config = dict(
    num_hidden_layers=9,
    hidden_size=384,
    num_attention_heads=6,
    num_key_value_heads=6,
    head_dim=64,
    intermediate_size=1024,
    vocab_size=4096,
    hidden_act='geglu',
    norm='rmsnorm',
    norm_place='pre',
    norm_eps=1e-06,
    positions='rope',
    rope_theta=10000.0,
    rope_fraction=1.0,
    qk_norm=False,
    attn_scale=0.125,
    bias='none',
    tie_word_embeddings=True,
    parallel_block=False,
    extras=['capped logits'],
    init='normal',
    init_std_qkv=0.0267,
    init_std_o=0.0,
    init_std_up=0.0267,
    init_std_down=0.0,
    optimizer='soap_variant',
    learning_rate=0.00419,
    lr_mult_up=0.638,
    beta1=0.95,
    beta2=0.99,
    lr_head=0.0114,
    max_grad_norm=2.0,
    warmup_steps=200,
    schedule='wsd',
    decay_fraction=0.715,
    decay_shape='linear',
    final_lr_fraction=0.0,
    batch_tokens=262144,
    max_seq_len=1024,
    doc_mask=True,
    train_tokens=966800000,
    max_steps=3689,
    dataset='wikipedia_en',
)
Each number is 500 + 40 x the weight over the matrix's rms, rounded and kept within 0 to 999. Layers, rows and columns count from 0. Numbers have three digits each.

# layer 2 attention key, 384x384, rms 0.0855, rows 124-191, columns 0-47
503513592522502457552496516491396550494561476521496552561559438503546475481490479447488484471501521476479520462505464501501550501473570506477516
506545534498469456595468427547530569503472454517547474531474487527540497523479527546481460538472474545603531432510503516452457435471523451508586
523553494488499559522518559471496536503512607507458547478543533487454428541466502479569546462498514533462481466494550487529581481454473474499556
465521511556493510556509478529529498487511555584526464462458498494530507495475493486441522514537480474523560527530511458452540466444499533519532
484535603525550486562528504421475473492509540582536525500512543514463483467545532514491574491482489445509501395516580540475429492464625494527495
473532476480429492530531507547495500498578471566547527440481488487485508486540520486473509467521511492559538451529420505486497453475529488459511
494489465499510511547452536542541473479493472542545563547485507473502450443489435469470526516462517437478477521500504474502506511468599454476527
530469547512543448486570476485439499451463511421546437423490475486541459425446520409411547520441481523473523449523483501554472454553583421533531
514476525517501500471507445466483455427499580487451470487457439495485444424519493478531532479532483545500471528519432536512426496468461509522496
452407569486497532572576510536549497544504516471480495479511541465481536537499438495463480556517527531492522504573420569471421505541461483511544
572463492496467481476476545498407484465433565522517473455563511491518495527504431470517493525470517515472547501538484477483570446520432489550510
532462505527518503516500495521498526509473544482455450498488504471593394532497548474564471578494539482503490542503501469491446494452466540587562
534470478558505553411453526506517516393489500519470482599450549485557473512470459493526483497572432535427503601565431475502468508596473466526563
511477559535499486573438537548543542489455525444483448373512488439451455565531455496486556455474464449541505503570499519511529513493453562501489
538482516461557447431493546491597497448441511541502503503471575487468512447462485441496497497455536501504495550533445521473571512464531501511566
476530546444504434523563476516430517478445490501492497454498468502471516455494516395606543511537559529429485465572484476473560508502525553486516
491583533499493515564521565563474456491437530475452424591481421511525448548512516514535491498444454577534555571545497471431498459512402530453472
488530433442467503539515542485441445509512422567499492525519591465457468536512484530432521504541520449540486443492515468497486494392493451521567
568576475475480439486596543542495469463473518495509407496455480478473532540555498515523536446497465444511517490507467548456469436508582504488508
497542531465444408538473470470573465464459538433466509416489491520498436508571440530495430467432412519518510527542521553595515485478485421410498
470489487508475391577461402510516515571547557525521513475515529484602505567475488512452515514442550499514551598457510472552557468496565493581484
478587456474492546491492509538452490515535499488441527502513565502468523481457515537583457523534551543551425540500407487477580433492412472479489
447419534529509432466503509510542480538522468510519537495554529531554426580491485508515461596490523476384553542484505467561436494502525557434545
610504523572575488554479509396428464560485632578547522524580589536437439517542442484535469454523545434571493538527518450486473510534520399493503
455447611530398460377503505402519466494474468497463501442460488526472611453490486493518468435498467558430446502562483512500578478483489478519491
419572455489509621596480468622510537514573475486496486476568474487494483548444442544509564589541484515486447602462478462581572473538415545544592
478487513410526578577531517529531498536559453568496490544525484442483414504556494468455479488581561415532515399511494492556530554428562407509491
537508536538514460523486491570460508490510540524504537494549430504438462413447463581524482516517511436500423497478558429492463478483527575509468
510432531524495426446478559526454454417438554479512512435482499497436492512568507456508468440457539497492507567491520540455526498571590441472527
542536551502594545631560484499459516412475547436538529455546548462575568515592575419535523455513552503495543542535431552503534477528471487527466
485493526563522593482560460522587516553620419531558442448512480440525604465467601486575482509447481502559486480391535461477433472500518566457514
619503476433479541522444526450464514510513548422553555619600542503457435468456412491510460498482439567567498479578457455565516516588525439527478
507582490570557525492488473471514416520546584615472444558549357506473511503447503565447529527467496414449534483519511480508568478474509529471575
502507543459495476502454505489623509467509430507557538464456545521439536464541410459537513466460490459513477502468481515482536534515444498479497
424452473526525456480437513458420491525517577551567488497532470441493471421479501554459527415476504467402545553494433384477524493594478440537544
499473498475559497545497562462561486540484576541532562615454468526526559430534467419452560456539500574465545499480528539652510597542598567484529
513434491550488414547532418499488526443470480425547532460460493501545561584499599407527513543502471420529435526461561504427531551439478434533490
510592440558551510540516441615528475417479465627538632438479489528457530494565630412384584525537526331492530473496518363565516460531503576436604
568452481452485539456554509453528495497521488522473534523543444488571505523494492504515551496519553494447493521515496403444525482582443506520555
534479465545547478479533529482550499478510510477398510486529532561469495531546511563564478486558567467510601582499414447480490494532470568451542
499520425471434570491430471557427519451610593470531492510526456490518582522501391507405495440528459513439434476514443448482505571550478538506536
624451494487483467543492497485533585447424601491531479550531447427560541469460518409519403479509594520507553523491568394530473579573456451472522
496573561482534498528508500462586467476461534458608545452477528487491646472555568523491537401518380492487489504511468539546533601512593521514454
523452469471480586394516455498559527583478428451547510494459460561509484581543522483484499486544516441520484551464557486578481524497508523517501
471459568476456423397533472516609456573436468505393549488534426480491499495496483517493553428571549492602589541475593578522397513557459527513468
593585520452436517452560526463534540463430660525539534481527447540481516539535518445540534461505488438452579518522464611478488529528499489481518
467499436430551463476497503573558473480544523393616506445513501437458483404556533529452573426511438495509568422529566527517431594507495483528516
467442532476540562472458543485493443469471421501526520471515544472488462468487554510453448556465568595488482518461536587462522499479482544579513
483541498598507559473499499472473470518504549490410425571484525488527584459457438557537520528498420537506516448515492444499435519560410516520457
452536535536482445475396466485392464524502473564484556535541565536560354490421504455487475528450436577453471520520516478623526406465510584459557
557496417657512487437502510541407508536475494484571502455492499499415481461572510482449547552601487543493522477435470395474563521519527460522548
571436468487374530585497572488444451515462473464497606415493560519508573515534473549466524391473501574486402498482496601508530455576499456518497
490528511465556467505557506519548471481507420534523445453461477525546472551514529543459419472515471570571486450486528583435548518413474558539553
536535553482582470513373481404403472519511331563525594590502370507513437479507456441473476518566548513498491488506537463527442541425526480527519
501554591478496532540577487632409451540456528515451501431450438518579440451471479480469413608498428428490560455568495593457410529491377539540493
495483501573562541423485520524593458535558598551494516475515522487529458603528598389561425515442567526474519410551511506435526475560477512408521
502487511492514408538442515431462464585498559480447483548485500470535499516470458508649562417512477489439531604449495590517459449607437529461475
418505493522541430430507530505533433533565429528420540464546511467496475435501533427501538493477516459478481514569603411561534485509442482512517
570555551530585480507455469420522467431517494410479473402500533506484536501559587480523485526476557474483468534450429483515462513565455520517500
452460420559528542576500534428524451450500522526483436566532564465546456498465518450553539528545521500472405549446525479485482582498443609420548
568572570506404518511524542521444559513480479491487445535507462498493482457553444489488414416545525442519469547432450565517488483568556454399580
462442468497406510420512503565489469529506570439559494533556442515514597502556440524427582519516442524472448483464611532493495448458463472561401
538514469549448534561446486552453491517499477510464544577504469495541434550484471516562513527510479483479521491413478471542444532514540516546534
578381458489457535525488505472566563471632571419522455528476471523444517388504578632481451521506527478478455472479525580488499538492517457483480
452462434452505398543544504476482542490548474464554522519463563518495500414477527451563563503508484485471512447510579480446384515530553470477495
491502421486513541434487496511541529521512511472594559436405455519546467380459466373515505463484598522565505351557519585539563570513546548393445
498442556564475454525497530540537504542494445416569443477591550547484540518512485476472518463519443490465418405495419462528568508439663461558517
536497540370433499466528458458528517446474491532563590529438475540494507515570484509507425629431465518488600479435532451441437482432631404424496
# layer 2 attention query, 384x384, rms 0.087, rows 125-191, columns 0-47
499458513464518508530420553476521507530488508533415513490495564508525493518553456528450430474532558513457519530487491508530512493521540542483467
487504472526472468476537478511511429452528490505485449520541482559529519497475533533556470568466529509557518528464468513568528446505487471452451
474587521501485494481489480497503551518499515578475496544533521487532458536500474437526505487507554488434490400488546509517504479506494545483444
526480477476470523570546522566516577475494469524474544535448524467488540546491487517471452543543473475439503492450462437445596564497521559449455
508437487506439530439437469492476539501488422378479464481468502514496467542491574448503505496475515526466504567481479447505524455514479541470479
472437466470534535439522470462512541523487462401490518529420446482548561490485569468501488450499503460522504505480535479490489462448477500521532
489531484524503510437485523532375520480518532431522533443519485486511501495520520488518450443435510538498499522517458523481477513495508546484493
472504561483511506598405508523513542553479477520545575501444501484476500474421504543457473496532522493469566563497537486500511522514418427453519
477551462488535487460481512476592470491509489508469436479580490517542553515506639555542530446481557425506522502502551507528544485403586525574530
483461502512492573460520514513466416461516472503383490498463493466498423492502518488473548500501481472524491486457402517480484523501500552476427
484489540556525425409509453444475417527469515547469462436490458562472490487490521457478533437512498518499495479546544496482453434484522480510501
440514483502615513508498463461537515480451491547445457437536452522467483476496531512540551525500520470545453534468585533412500518472462544553495
466519510504512526444448516539545518501538477478467519479489549498489493580439486559535439541503452526520502418496577529523487482535489478486497
581490484512408412500582410477500578537560513487534531516453491553492572484527481579487501504449510456536478547490605596516604461514516514442492
507457451501479546464504483543524526535535587466520522519505416526476579507513444472528444468524500577508398500424489506520499521412581545498432
512583583506472505520558541554463456421503426479482492545471455436487443469507586480494523476503572476470443553471383559527479468539394524496489
462461550592563521451459405470547458535515617515485467482539441480470585475508474544521491558565564541516449508534464536587576465476575494512566
482475527472521475491446429513536480516487585376490555478502398521475528543441452470489482482491493459495475554396528532505513530531499554449519
535464530457481394462500447530553612507549444540583460459522427467503497480439507479435548506511543552438443455456482496567489469545423503516570
544510455517491494424523457486440535531467560526481499447444488564424574513534450523347422550500505503521491566572561441490548556443495499593488
475530468551452451505470512532476447514498604541566485531554485527415500455549402539500525443441428482476495503552432471548446516517537551459513
535439463549512471453483507534516495519476538411523426508480566513507487488546599472469468398454431529510460529513529510496474512506516490451454
534604506480466408574568518503415419496518557428429478561526489526450483561483525550495567484437448502513471492429441448521454454498515524410424
559523478530472474438555532486493520430454388482586504578533490458496452531489504642547504558489466479474484559522401486591427529505548429391441
527486481559446491456569504449499554553454574488461541442472507476540559535482442473490505417468556481439589494435429527400476446465490528509483
489529496565518552477534475433459530457426502540482484448556514471439496576471559544412451526432539517501492460510496496412465528492514491389513
526468459522415500454523479447431564516541562551513474454508590524578503545529500561519520466454473427515545521454493452460530551483526465547529
444570507450512473438520445503532533555566467516558449497395525508522553475488486451515494543512397427467493502504564438574499504469472416521491
584459486472503438501460446544452433486458454406549510392485489516466438534468463504506579490412487391550486515556495508485505463476491440548439
510504409476529542508512449543515443450486484433483497525522556469466482572471487524485522433496542457518465371520423589459471646477446515476519
455490606528472550493493335452403544541502535393380529420490434472543464461453603490552414423481402438539538448550506471492513404454496479470485
496519511497560526463522513484515404473434452476524524467469494544532571536479440609485585471439469513463543443452636528577539493480490528498613
512485542494485519403434489482450475631513551605526494493493498425424420485446564504501545474508490522500488428445453513541527512411502525591488
499518543466430471368540472551484482467490567520479611485447571422458449532493460502481495475475553420455453367499443529502457510470461490472481
507580427481514450572400443439512456549506523417471546521534423489470550457494432514481501455523493519514468485555531639482499484520428542469545
381542490547493426508560524585588440424533415539518482500460441502429423495508441540448512464522554483547525539549453401503535497437522479502419
523451524465456449439535414460540556570465418454448474535488486498502424544458521421566447571598532514496596515534495535516423476527524491504551
484613492494534441518619467514525498544521519475518470518521479452490472589440511548509471540508505466491431532482466479429519547557430447494528
509454507458503506516487476452554454450585544529480534535500506497428479521393572482513536447487459467507563363560562524476524444447508509491561
480544510473542603567551498517505490486533539467503554524484500514564482524523499444412459489512465540433550462501467489495476492531618550487460
471582464490407422496463452469413461492506452405506502498492459499544465478465543470518482547470468516446469478467531419503556503505510585572433
492574500516571489535451480500390451494485514448446488532457508487485616579492433451546423458582540449478520511525449595558481475517522476546499
498526537438537537448584526479483535464549563473521502433510479464442552417520475422487500485524520573430467528579525455457547471516454460458506
475559440521524512412533583450532525508457436475491501508483445485521548483450481498489539445429539555469523481547443471452379496464477422518429
528529553478477516469603493527507455500469498497532483517502550555464425492470578612579498521520501480439481503482480473522507477451549465505505
510432507484502493518490543501463500548451458481500458481449500552476502545509458505531555556427550449479476603524392482487457568579514569527448
456491476549484499496497441474412516472467615503494473549448500521534484489514468447485492492548525457579613530543493539493512473414478503589486
449517434485515439558505579551590604513563483420530505522499522503375469545427649491464428515484462515540484480433504555470486582590578466532508
423447544549586517415508526482477442440484603551496508447535522601488640514444411610549497494498580602390517510589535473473517464513555530476589
490450462507508468466477451568554461468502559550503563584519498426569632534523617537485412568465508480586556510526478560427476448494462475503470
503462555525479540441483440454517524449499502518503484419520533512443521523520486638520574522473508588544506420508533432475565471516497524507450
479513561499541600497524430569545489484553520464448544513475598452520495504545509499505553491388475539495458509579476516462534423462567568467474
482515495479454434517466439438532546401541516434586520474534431475381527535451446489561476562492541509502458467501531529519403486495439544508462
476445523498455395431447498413511509440490541520537498451526518489551492478478482508477521521496456524583431508446567564489501540521552498567404
522403512496536572546583525578413540501523448472413398555489519532484453553493432491493539492520478542531507552472444469448558554538482447551458
599422551480586588558520513438488481471501442511542528542502487510482495596490582414489403600436525492540417578493537584451513521454488512445571
521626513505536451511493435451535502503508458394463456420489600470501566473453463509486445517505532507486496568481503531569540498547488537536408
544512508472527534598525477589532556551541554521587486572491417444532518547506432514469423516507494422529455580429607490458484443524494495536481
523549465518529537542444554493553433529493528477459481515460509512561568484555524512522498456543605507523536430566432553584493510410489537459436
492497498513552480506429439473558497490467559445565551574469410515453490475446520496497581567469518502446488464497535542526482505541482450578553
506509449486532435596428555489493453432484541497529629434454544560507597492516473537422593570424540469459487496492428466448528519586535554556498
550460524453481451498366465515494538416455618500527472404518494532572490552535434515501473489514475478437518536516506500508514505449429396521620
556455545480482424559509451491507430509462592545509546502530583528460542482517546540412512580413471495517418534471525470411477497452488597494487
447563494399515472491509575553487510522458536511468528424483554477505437536537568538452457548523466539541468581545525582519545513536501525524418
424484563509521502606510469444467482501533497490456473451525445467469443535500526504485466508515555518496477479468464541541532447464447492412480
430543577540553569497425453515561494458481572492403503465559514540490520520488566511463525490521549493484487538400427572484408483484420575488486
477505538526411461467584513493566461531502697495573471494466504513499488543539482438563582430472466458475445453439446378547525457441383539517526
# layer 2 attention value, 384x384, rms 0.11, rows 64-137, columns 0-47
458576483588537470528530415468493539490465567469457529444524480580574530480468543450498583544520487528526465438603509412547535467472498563480546
480486513517472523526556524510527545491526527505519516495519503412505503504569501494461497515486461489525500532427541508442439484511440533513562
478555491469445442495456569543524514568465461481555475518542480502527527504480484453519507515462490516544505607441580446487503550484484523551503
433524478505531565529490497423466551459382443516494439508527516489494546541469498469560435470474509480567561501491540507600532508501434458485469
432584432532416546506496429516547555492454537489495494497540532504451478531611521481502611531486459526434456529500463431484463498521509511494485
468508480534455508436566505483503552567542524628482474395466539488515482469512557477473534507499475451496441536526484566504597427521476541503494
478551479516493443518512539427478520571477543520503537547568532582517442508577480556509489491387469552475452590625485544486469514546449544532497
524486542540520519551467464619504529409481500532454481432503578481493512486555547499541522495457502506454463534494499568523540440466538428535442
461613470471504450447526478469455499434459406561496551546530533472449563504526471483477542479570484519473437482470481475591484537532513479481511
443491512504419485528543501493524494569510515481487458450393518489591518430523501461528473523526463486492537530486488530552446444444520555481469
577546502453524514480557536488535492535510499505487432523487546527496441482485493497562505576455491474531545414564518542492482472422572511480477
581465511536494569471492544431463543511497512490483471514496455497455456521513548532559497460537491517463450460525527485484434496486531514490540
518517440505490491537524502433453503487465511504463491483472509515544495493542472535450504512423520444518499532522496518487449477484513476512460
512507478471501387413524455493516482445543546416505522479504433508446543490573437484478534517496587448458490544502546513473535541438480531519489
565574435512507438502483539502498496511451504562423394484492475508543514486497540468515456513572536429521481424435537476482513496452520514605462
437502499524525529547517510489437454481421539564515493516453496506496542504566513519512526528492527520472553577451538510438448564480474534604439
480463471506526575532525498500459503471447502490465473557502513478462549508462468519460457531463423555482507513521492472474467569470421496464465
482502555458533473443550476500504482560482441544430531511450531481499499528562457515547532532487465520453525536517538449430488491504596489583502
535554534502458556604464506411502537533511478476517536531448426523532426456432551450521530478476511513512475511468485397583504490564536453461504
464487497476456515429477519506540619485544429517481455526533507434510473452493499567579473562518450448514527450405592503483434475463527491554518
536414469457556443479473450523540462498528511533528511476471530489490477493482534514540447448526515438477527473511453492508530482537426511519420
596515440528567430492469481461528528452488503537430540515489520510510528558435539495497444455561480456545490502540545555497484503455508584526474
447488544511487506499495474502498570512501533503540494495443484466449495479502392539480446470560452526559486480522541486569435474458556461468527
494490494552544476504542549495442524515539446550472526502438507507517482453509499486524527568453533456518551538545467481562486490487510527501558
432482589526492498465491474498509474560502511453499603515552529523512543462421500517509506449452468564504402544422461547519490534465462440533432
476532557559455561489492500507559458493479494436537459529511428501542520548425482554516440535545529514457463495496451491488459495548530490475534
496511503570475489528570514522494521526448468557527558512564532496543496439492596456548414479487516525512447477493539486485507499431451504421541
425478501555543437464553507519500563499550486454512531474522529454485507501568581429535562474537567490508531541486559442525510434490504540469521
483550516469458466519491535442493487437476482544495480556467509439510491499495566628456562482501432494519486520526450495486525526583549516537463
480539524487509439515524487502496515431531462471545485579568434532498470571454539539522543496541536528484499445481534509542478497520508491359490
560465483429501463428479502494500523517459515437535484539418495431486530473545576497471509487485526456429521538528486538454477474474470521432518
474532404505437528524494511526498483523452450512447512473527525547488487491484494447486496472434483432430424473570478530558482422516474494505474
468494503509492550444553522463493480484511551494502481510501483480464513570490444485540519511501425487460556479465533511520567537485539574488488
498485486512467492509402467505437509551536540469482531454465512475533486484419584513527470492513489448499504431524393499509540482580499534549470
517537483560532510497461530493565483453481450501517490506542422528464511501532573542535453443492542492513522477521505478526481598461543504508510
529497459547539495500459497458506529520466482533547471508534474511518637557417502522480469522484453561532557518526540463462426603519504501558480
512548561500483530538451574463520520570500546587494493437499467515521468536480461523506495450501542439515473530482449525592438530569511527492513
476460457551422513438468436583493460443472508521449481437500583442516465516557435557462500490460518497474554501495438539522466524542535477512526
480468381561482502535526510472475450563449420384507483438589516495476492505447520458551518475522571582476489510446562507531551456491448478453409
512497510496478508468533561472469515522575490483469490495437483524478481458469440498488532549489505507509607537451498494554549527483482486505562
446493463508518535535390435457486517586507485502461509468495522528491464585519507492481506456490465563450513521435560530498483553466428462557555
470518561536481494528477492485470547500526458547493531487531540461496441472508472464501517554504441442513547406494503483481490490490463568499485
537486557496495551537464497499460589473500473509555521453515481553480471469505562484484546560536451491435487497461442486512529552538431493529458
516489531430570459535459528498473486478447538538443538509530497534565498519509478561512529518457409482564517562474441539537563463528565489502471
500524516546539460569429567536518509484447541487431448472481433505521545471509439578493489544500454517503543575512482552515500555474538525500462
483461529566556574472493519465517528469528428473491494534440487504462534470487531526464426485531442514452443481523449523502494536499507526517527
553533502492478464425518508469553495502609487473521499525508506513459539514474526489506479473575440452498460491449412574489474511492456482508503
498583537561550469455513572486500450517483496574552467446532439579556454412528535526558530483482540531462553517519433534529598514533537436574536
543574582507526552434532527504453523527457464483474559504485518477525510520544504550504542501456492512455609465530530534558487444551465579562458
521464437544520570460489479516554476505527545510495543495545558565496527526582466510545513492495522520473486563450531507552519474543509520522408
518469501536527457530408511491531486548451524500556456487446557473551540468518535461503496489475521507465442427421518507447485516523469548510547
515515531493527515518515486538581495538527462531433528422517474563516552444474477502543495436486448453554452506477574488519437518449501490499506
477461519453504501512449467556472486508502461482452568496497520510485501519495536467513484491520487516488462512505499571502552514493501516490458
516488497494522520508576542472528491417462399464585550565480580512505534533504513484434503501506562526415468533506526519529471504454547452498524
417544497475557476497515494500500488472504510526487507472539472477530466498525482427448515446478510555508484511536530505490520531491436486554480
505436479543455462467583540512419469455487524461471452467472543554516389445534479498520466491472424487466526525494463480551536486478579538452490
486499559521465559558490474470585457466490528511448472529485468367553505462505525500409563536570475438561508529429507499466460527474477454526571
455466586446546527501461442475445518458557519490501495443473555516485505526474472500548365499433534466470478422472460436481489539559540447453530
499584472529473562525566451561495483510538555484530582536419457476465485467481473530433518468492539493488498484464521493504529468511504495428568
469459521511527477486444510488537487533524411410506491593451552524493553481464517499475481508579460495554509506470461446476430478519476454535550
521549471480513497473429471539424510453506512527426483492521483470497535566524452531541513483510579462473514451483421515450535571495494453488517
483440522499553421508454494541508518441492447462499501446513566484512524557504551476518533486577453539480507490519532475489497466465426550498439
565570470480494511538540475434551487470496473483475601498473519502496489553540445469506481489544529537495486491577456534532477487565500570532495
493509474508525540485508518530591417429526483516538494481521531572446444516437461502546482519452571595516504433544508494470516460446561506490529
489515510439388552539434555451452427481414503553491441499425504449481554517450436517499484459499467538573512587435500575533402396589503429472489
546451519515422453466530494485412462555517461516528436546497520464505479512482529503500556423413492511520394494501528459457605459497488493530507
555553551449454565497431501441533501513597441453550603513444474438423575392514505496501496460516568525435511506567462501536417550505543479510433
435438536547495429471438462572508483460574521566482558457435578437416481512477567478616455578490542389492486558525396482487544537581525546432467
492428431559438520494457523515520455427455503515517468435452404438479473469461532470482493431524379451460497502522487533547366500455418524526545
477512467436516498526628540457494460492500612488496515460512410591544467445519364444454512406585479476519520522515549480546500495457481475585529
519549474507501429479501511400474512542513526488418542557510519477514448514448472413519456523474507554403470486436483507445594522456494595540547
562466408529471493459588532361530600486453450447464510458458540499478506476521537453526487515445500473458444382422471532483471512544419491450532
444550528467461492451475542471544482552531472538425505588506490526466465473526531440488522562514562475480496510562491458511504543404484572522491
477433534509445476490538561505550545456459519523496423506505528451467454428405438565504399382494535459494583509532492473486551426511475376528514
# layer 2 attention output (transposed), 384x384, rms 0.0963, rows 64-136, columns 0-47
596520477577550501528525544452534453561470540467550592524552465538493427481489484497573446467494462475475520503467506472484428547542470519393487
510506480390516575453482514468527475491558493445491449534425520500473415430429450555513581558504518531448497428557534541481499385548469490537521
548517457559522479501475533495488526433536567465476477536493477480527520521525440426525534554478460499606417525524537462483520494532479447435527
565474475510458495485453530504464532495486496532511509559482577492480545488454458488449461439487456501618517553439470482535556435525481548487490
545628484512502507555506488434394477542504565531508507480520482587574556536536471465467518513497457446430502426507530524533547491493486528498521
427496511560469581399440433523566523464512564468461489507489497409517493448485548511522567490504544499460551427495520481498512516529504455593408
560474529495519410539461503471521488532463439460526479488557526570553450499545469499412511449492449454441444504564430478408496553485545581568467
508491470506446497491404464516510470503495504510427554507508485509576481506536576512515568542447483476539585451455421517472448471556469495476491
487545542505518455503577475489436552502481561485402490574569489480479461450524560517475501434521478470496507435547542490534551475519522526485549
508486545561468523576532488500546513516545489533517508479437561487466523451466495502520583511446556482467487522489503486563519465503475551529555
485485509445531511503477470445580480507476499457504526543420552519490550511521484496536471468548476553460546526560504530522428501517465518442558
590494531495499433525557461503456448459493511557495509528597537496511538535527486468526530513481499503502504532408467478446504566513428516541550
484440499467476502543512401470549456562488529497497444502428518493507489564532568495530575442496511529492486539519473533520503496469505496488485
519398506481539466471464474582526534500504532598490491541513448549561479475491516532553503510471419482507440526572493504531504518444523538515520
551439500570430485494486498465476535481531487468461489481422482498491499527439486563556507487515513486554527488451521527534482457486529501467625
527586468492541559469530567426489458482495503427464512509497493507520520591479503478484535559522505534535540442473522558467521517551561538530466
482568493471515484556524546469537529533542500520523509440543487487545463510490507486529492450531553527619496495480506475434442386478489528462531
557538494504520496527477489383470479505516462470411532465583491564492449526520444506539475440472502522444479486506485575512503507465485536494471
436565570478589448537472439481524497455512439392566535532489514509455492500520457480536455460442470371484476603498505484519517536546519473499525
470497497546437523479543452612529462460501551505549581472543481478530500448483528539397508549522511518542372514457545510457522500461504408471545
529480485470469512516516544505521459504458497494521485461528474487554534522548566467539510551466525489444522476532502472565537570529560433488496
484492483547467478500467409560550580514458512452463506558465506569514501471512496534540499518523439528498517427443570502458495500501453531442514
487603519484553519533482480587541530555480508508549577474560543569469493482498494520403475425428517527487465536517495438507402597495534561526479
466545482479484508550514510548448461527462494494527534560498566425547484523460460510488519440497546542556512481540471532480442496495445498408457
522429459491529551496506577450529532513512455381510549503514516473596553586509482490513478530497540501521519576475445532406542521434435552482406
484574641501507468546489562468583479532454507494476508454593475571555478511478422553526402505555490512532497501447566517467459480519546512487520
473495529478545577554596384547503492489562477594540497444582506491441498456591496453509490522536474486471592499470480466514507460462497502495486
515536503535469489462537475561454480435525589529474363474493472510493455434485557526516508483561480484502431510516518481500486499487444511536591
467511464390468464443504521472511478453527521464537525426499496490459505570395480524469537470532501517501454441473563466490420483469481514532463
451499570641495480482527487453495538447480487510578475501453447562493501528530477464442509489497528416567517554493509550528513507442428483490532
525470530500473481455454499540500486502494504517491479497481464486457458501499526511544458499547525524545580540513573487525502566555489502530528
479493487531513537465524522507479500475470497515461443494486489512571547531561518542501537458483510477447605537489485466586510562515544454471470
519573484500592555500471461469440477481525553492443497488497510488479496562526471468507470481504555529461493469482459566603440481470578553539517
458481541583467530470403510484527408514551425495519473524563636513482508512462474410523493549493555443514509489511590570528544494494544457531462
538511522472466468495518517518539519536436515415474475490503465537483435603505547484508545461480476468504557529566552465460442419497556472493529
437403461495545423431505534528546530573446466442466517507511465511440482484496522476459635507516563510458474461441513485493475454545412567567552
487534505548567465522467458436518583555519454427542464466456406551569592534409456492440479505515450519547472562524539393415444464537474466506478
564463528440501404473510604454543441506500516479532511472523465419501442526459530524471453490463513543513486490518554522537402446530513580578417
486547475548534521527467564591525448563480512490506447502589523540527557505501436547472468506518434462417480443513538469474424435529450497518535
546475490495489481469516545504545532514500503454497567494477476472459515523502506491467520523536454544491518534524467502514429531493530468467590
421448463471499580495488612506556494470474427483469516489440492476508487476468489517465507455488453531487527527470507462497479558423453547470451
549484577581446440500503533511504534525494496469545535509463498510451437483392484497475494453460490538526572371507518461467453477497484471446508
524509511458528475492478488610508441490453496548480493446426519433524578520539438499498457521444530434497503559546454487535439499475494470516451
470536517462434520492506566543499524505508512553547490469475465527522472523486513509612510469512575549525548550467536594514489508510497516500464
449496487529498512424497473489405467562489531478455533532548569454570482535486482474485464480457495503543519474547537547466519492503508584499507
473554460522599429415496521553511486514452495586405591516552512461516482496469449535498534514478495539426481485473483538513495459547452501530455
504482510528500519533552506515445426512545482480612480564351570490551489537508434487489535492495511463522479483517514524507556446496509503550479
475513486524476487564480567472517507494472499532536553487528538547426467538572517513502480540465506500539469434530510550493513425488532550565453
422480507515479445480483503486498589500476558501544471487546462498570472431482506498486517532431515515523542476530428500464467498566549475504442
454492588461474601524532478427492450432493556480490487498452590488575526555527564466545481529414512495522566494526466486495494467455499535533430
512547466516478584456526537465481515508513414504550461489484513541488636425565506531535479460533457518560433481443532507453499478500567542508474
476455446444545435564491475529469539485605505466428577507555568520540547579523582494471512449418525494549555521450556511535410564537519439444491
478417436532483479444537533527512491501467498492502467436560557485506461425460504544510495541495470518419535492507478524504527448439444439498478
464548375492506565539552509542523477491505510518506563526506458552436500479531468487481533473474467447456498486433519462538465444500445518491492
491591489509494495531505517494525514531448506479515565487511505543477457494502503530523495572511529486498535510453503411491490444509575493577497
460474582501570489460441521536484501552468505567536510490548528465446463461543634457508506508539483566538412416428458483491500570470478480532535
522579503461483426470557565495538594519553489470498529415477463472466443460478502509567527500504534512537499497514472486497557531479494490513509
524506528523544437554504517467554535497515447471608547514476475447410530533495426536526558455515471450598499508494530465520513549442478507468514
469550514454507505517530423578593484429523512508518507525487476571537560509449499463451537505496429527479394418465513572458527499495489506529479
534449590507550501503443439521529526569496537483442558553503515497537526444465540523592570466531550505517551571513552484485480486452507475398510
528468494500606458462459487527509526496507426465466462551509528388418534549459513539545497523549512507503485527456544501510457497506480458472516
574497482569470509552493500509539475513449524514475483527515494466463503499503541499426544557503528509462513504516506461517487500482446542462457
463488447492512446502525500467522509484495494520496515478515488511562405480511511472493443526412486518439486501488533505449536515484427511540522
544459512517548547523514481541534461538534495537538486475472519590498468504548523478474473497576512544534529411486486464452543528550574502451492
558548488532554508499389491456497542476444513504572516470430567518503528568449486572457540439564490498494460604505483494521496454572522446558558
550587542534497445533510498530539490484531465542494573493466553483477552430468563495559640365481505414441483519552470490418541511569489449513618
510517497417491599450532439452444523529489532539612490477435378511500521475435503542438477515530471437449467464562545444504435511463574446475509
548489493484396399490413494496502566457542596471557506518517462490447544580460546509502525551449459533595485523570491413532473529579527452495493
477557449480460534460508550577496515507489534497468543469486463476521416487482518530498489412480488492554540465536388507453460502456413482486474
531554502465633537538566538524545474496516486572477445512505456542451535469585530498480433382416444475459402454451533490559517515563574491444431
464488497599569523478518521486513541442536428429441512484488468479498490606512493404558526474425447482610527529536537436476516526460413574468448
565420437560370573517555596524486451478464507465489474432495491473567582516401501514440584474457546422636563484510451454435438477475531437546536
511559526375517501570514469498500480500443495555463441510541479538538524455534483506456502612486581498528496504537630445467560513495518553489493